{
  "n_layer": 15,
  "d_model": 640,
  "n_head": 10,
  "n_kv_head": 10,
  "head_dim": 64,
  "d_mlp": 2560,
  "vocab_size": 32000,
  "activation": "gelu",
  "norm": "layernorm",
  "norm_place": "pre",
  "norm_eps": 1e-05,
  "positions": "learned",
  "qk_norm": false,
  "attn_scale": 0.125,
  "bias": "none",
  "tie_embeddings": true,
  "parallel_block": false,
  "init": "normal",
  "init_std_qkv": 0.0171,
  "init_std_o": 0.00313,
  "init_std_up": 0.0171,
  "init_std_down": 0.00313,
  "optimizer": "muon_variant",
  "lr": 0.00149,
  "beta1": 0.9,
  "weight_decay": 0.1,
  "lr_head": 0.00685,
  "warmup_steps": 200,
  "schedule": "wsd",
  "decay_fraction": 0.665,
  "decay_shape": "linear",
  "final_lr_fraction": 0.0,
  "batch_tokens": 262144,
  "seq_len": 1024,
  "doc_mask": true,
  "train_tokens": 1730000000,
  "steps": 6600,
  "dataset": "wikipedia_en"
}
Each number is 128 + 24 x the weight over its row's rms, rounded and kept within 0 to 255. Layers, rows and columns count from 0. The size above them is the row's rms in percent of the matrix's.

# layer 7 MLP up, 2560x640, rms 0.0522, rows 1357-1362, columns 384-511
size [101  95 107  93  99  98]
[[ 94 129 104 111 113 143 126 108 122 131 139 102 109 115 151 120 106 172 108 137 157 112 162 156 124 116 133 154 136 102 150 120 139 161 132 110 110 137 118 121 148 129 157 125 122 113  98 133 137 109 142 142 173 149  97 153 136 146 147 127 138  82 162 137 137 165 120 130  92 125 116 160 190 130 117 126 126 129 175 116 129 130 137 120 156 131 135 109 116 105 109 109 120 165 114 109 159 116 191 128 156  96 141 131  81 138 101 159  97 141 151 115 141 138 101 120 154 110 128 146 144 105  97 128 135 141 133 199]
 [116  78 154 180 175 150 112  68 123  99 131 136 104 144 162  95 155 104 156 115 118  81 135 150 150 125 124 122 124  75 175 161 112 163 113 117 142 139 130 119 138 136 113 126 101 131 104 122 140 124 140  89 142 125 113 106 113 129 150 123 100 143 156  90 123  84 136 178  99 137 123 135  91 110 169 113 104 137 130 178  92  94 118  99 106 102 166 127 114 109 124 113 101 102 142 146 155 144 122 130 122 107  63 149 125 130 123 178 153  86 127 154  89 155 118 107 165 114 105 130 120 125 159 109 153 109  99 141]
 [123 119 178 124 116 137 107  98 157 132 138 127  81 119 149 116 158 136 115 155 124 149 151 118  96 146 106 144 157 185  99 144 116 118 110  92 151  91 150 172 106 128 151 116 114  83 127 126 163 137 124 132 162 143 148  83 120 118 134  95 141 137 126 158 143 132 132 142 121 124 110 127 102 153 117 142 143 133 111 111  70 111 101 172 103 131 112 131 132 155 144 108 135 135 113 163 143 117 145 114 124 131  64 160 118 134 112 115 124 147 135 113 104 121  98  88 122 121 100  96 103 151  91 106  87  90 172 166]
 [ 92  81 136 128 132 116 151 134 113  90 128 134 114 124 136 128 129 127 117 117 135 125 132  97 130 128 168 139 154 117 117 147 137 138 157 124 167 121 124 146 174 138 104 123 154 139 122 139 126 130  89 113 103 168 153 140 157 148 122 113 128 152 120 154 124 130 128 145 154 158 109 160 102 106 138  80 130  98 137 198 136 109 111  82 131  99 153 165 148 155 122 157 144  69 136 143 131 104 109 119  66 117 113 120 145  99 129 158 149 114 107  97 154 144  83 101 107 140 132 164 114 127 145 144 109 154 169 163]
 [133 133 176 161 135 123 123 100 134 148 127 114 177 163 134 140 125 174 143 117  73 160 114 126 155  93 160 121 128 153 125 107  99 130 157 133 149 115 119 105 152 159 171 106 127 167  97 145 107 126 108 115 129 152 116 149 111  97 167 141 141 156 149 143 130 128 102 175 100 173 127 147 119  86 140 138 118 159 128 103 148 127 145 138 144 165 113 113 128 115 142 156 168 135 114 122 107 142 134 102 147 117 120 145 138 117 124 149 117 149 137 140 132 130 109 127 128 122  99 178 148 101 117 125 122  80 108 133]
 [118 104 133 136  77  74 101  84 112 162  64  86 118 161 151 129 154 156 131 128 132 112 134 136 157 129 158 138 161  90 127 179 100 148  91  84 164 126 122 150 112 126  93 103 109 121 133 143 126 137  80 121 161 137 173 117 140  84 170  94  97  88 115 128 121 128  84 163 128 115 111 109 153 152  88 101 109 125 170  74 117 120 123 125 157 158 112 129 135 146 148  99 133 146 157 138 151 141 109 108 152 131 163 122 116 110  98 131 139 165 143 107 110  88 189 158 137 124 130 123 144 132 105 106 133 122  93 111]]
# layer 7 MLP down (transposed), 2560x640, rms 0.0528, rows 1357-1361, columns 384-511
size [102  97 100  87  91]
[[171 151 116 147 107 132 111 147  93 146 116 129 225  93 123 131  94 146 119 142 204 110 115 132 148 103 141  90 165 168 125 123 107 134 129 141  97 132 112 138 205 123 155 122 128 106 125 134 167 102 118  99 137 143 101  75 136  92 141 111 123 137 108 137  99 108 122 152  86 127 117 139 124 111 123 134  93 114 130  83 117 140 117 114 126 149 114  92 151  96 136 147 173 136 118 133 164 145 147 136 101 105 141 183 166 116 128 140 130 131 108 150 148 106 132 136 157  80 111 144 153 143 140 162 139 110 178  82]
 [ 87 126 126 157  72 107 113 175 111 127 142 173 121 103 129 125 148 149 160 140  94 151 124  77 144 130 114  92 105 146 146 134 167 132 122 122 121 130 161 121 130 178 140 142 152 125 111 101 109 112 153 137 141 128 120 104 124 146 111 114 159 120 136 144 112 166 101  79 127 128  94 100 151 100  94 127 166 115 133  91  91 135 110 165 209  98 102 119 146 184 110 116 127 153 117 153 143  96 174 122 127 132 109 114 109 141 127 141 107 151 138 164 107 117 111 144 131 121  80 138 122 157 139 118 129 106 141 116]
 [109  90 139 145 136 121 158 125 125 100 155 130 127 133 132 150 114 103 125 125 167 101 151 132 118 150 173 130 100 128 137 123 139 151 143 130 171 112 143 132 107 114 126 130 120 118 159  45  99 158 143 113 134 120 173 152 146 152 137 183 105 104 124 134 136 129 149 104 104  84 118 133 103 119 106 130 161 132  98 152 126 146 153 154 114 167 116 176 108 155 166 113 100 156 133  91 106 108 140 138 110 124 116 128 136 128 147 103 124 131  26  52 130  90 138 132 126 130  92 157 140  99 110 110 133 113 129 148]
 [135 136 135 125 119 144 138 107 114 140 150 103 132 171 159  55  78 145 119 172  71 120 119 119 127 143 132 155 121 112 118 117 141 103 123 139 107 130 104 165 103 135 137 114 125 150 132 127 126 111 143 166 174 110 106 144 105 145 117 117 180 142 159 130 145 140 130 137 137 115  79 139 117 150 100 131 158 123 145 107 157 139 179 167 133 144 147 152 128 115 136  96 141 147 119  96 134 134  83 135 100 125 149 159 159 116 145 125 124 135 153 125 122  97 142 120 143 110  89 139 117 128 136 147 156 127 126 130]
 [137 121  95 137  83 120  78 162 100  78 141 166 116 138 148 125 172 114 142 122 164 141 127 159 130 118 109 177 104  86 111 115 154 120 121 146 129 117 105 125  81 102 115 163 152 121 122 137 156 144 106 163 148 132 113 103 122 172 122 165 148 149 109 130 134 132 115  87 152 119 120 108 132 166  93 116  94 112 130 107 143 111 153 139  86 113 143 121  69 116 137 114  86 176  70 120 149  83 123 128  98 115  95  98 108 153 124  74 139  80 124 132 171 164 182 118  64  91 160 133 145 115 144 107 148 155 111 105]]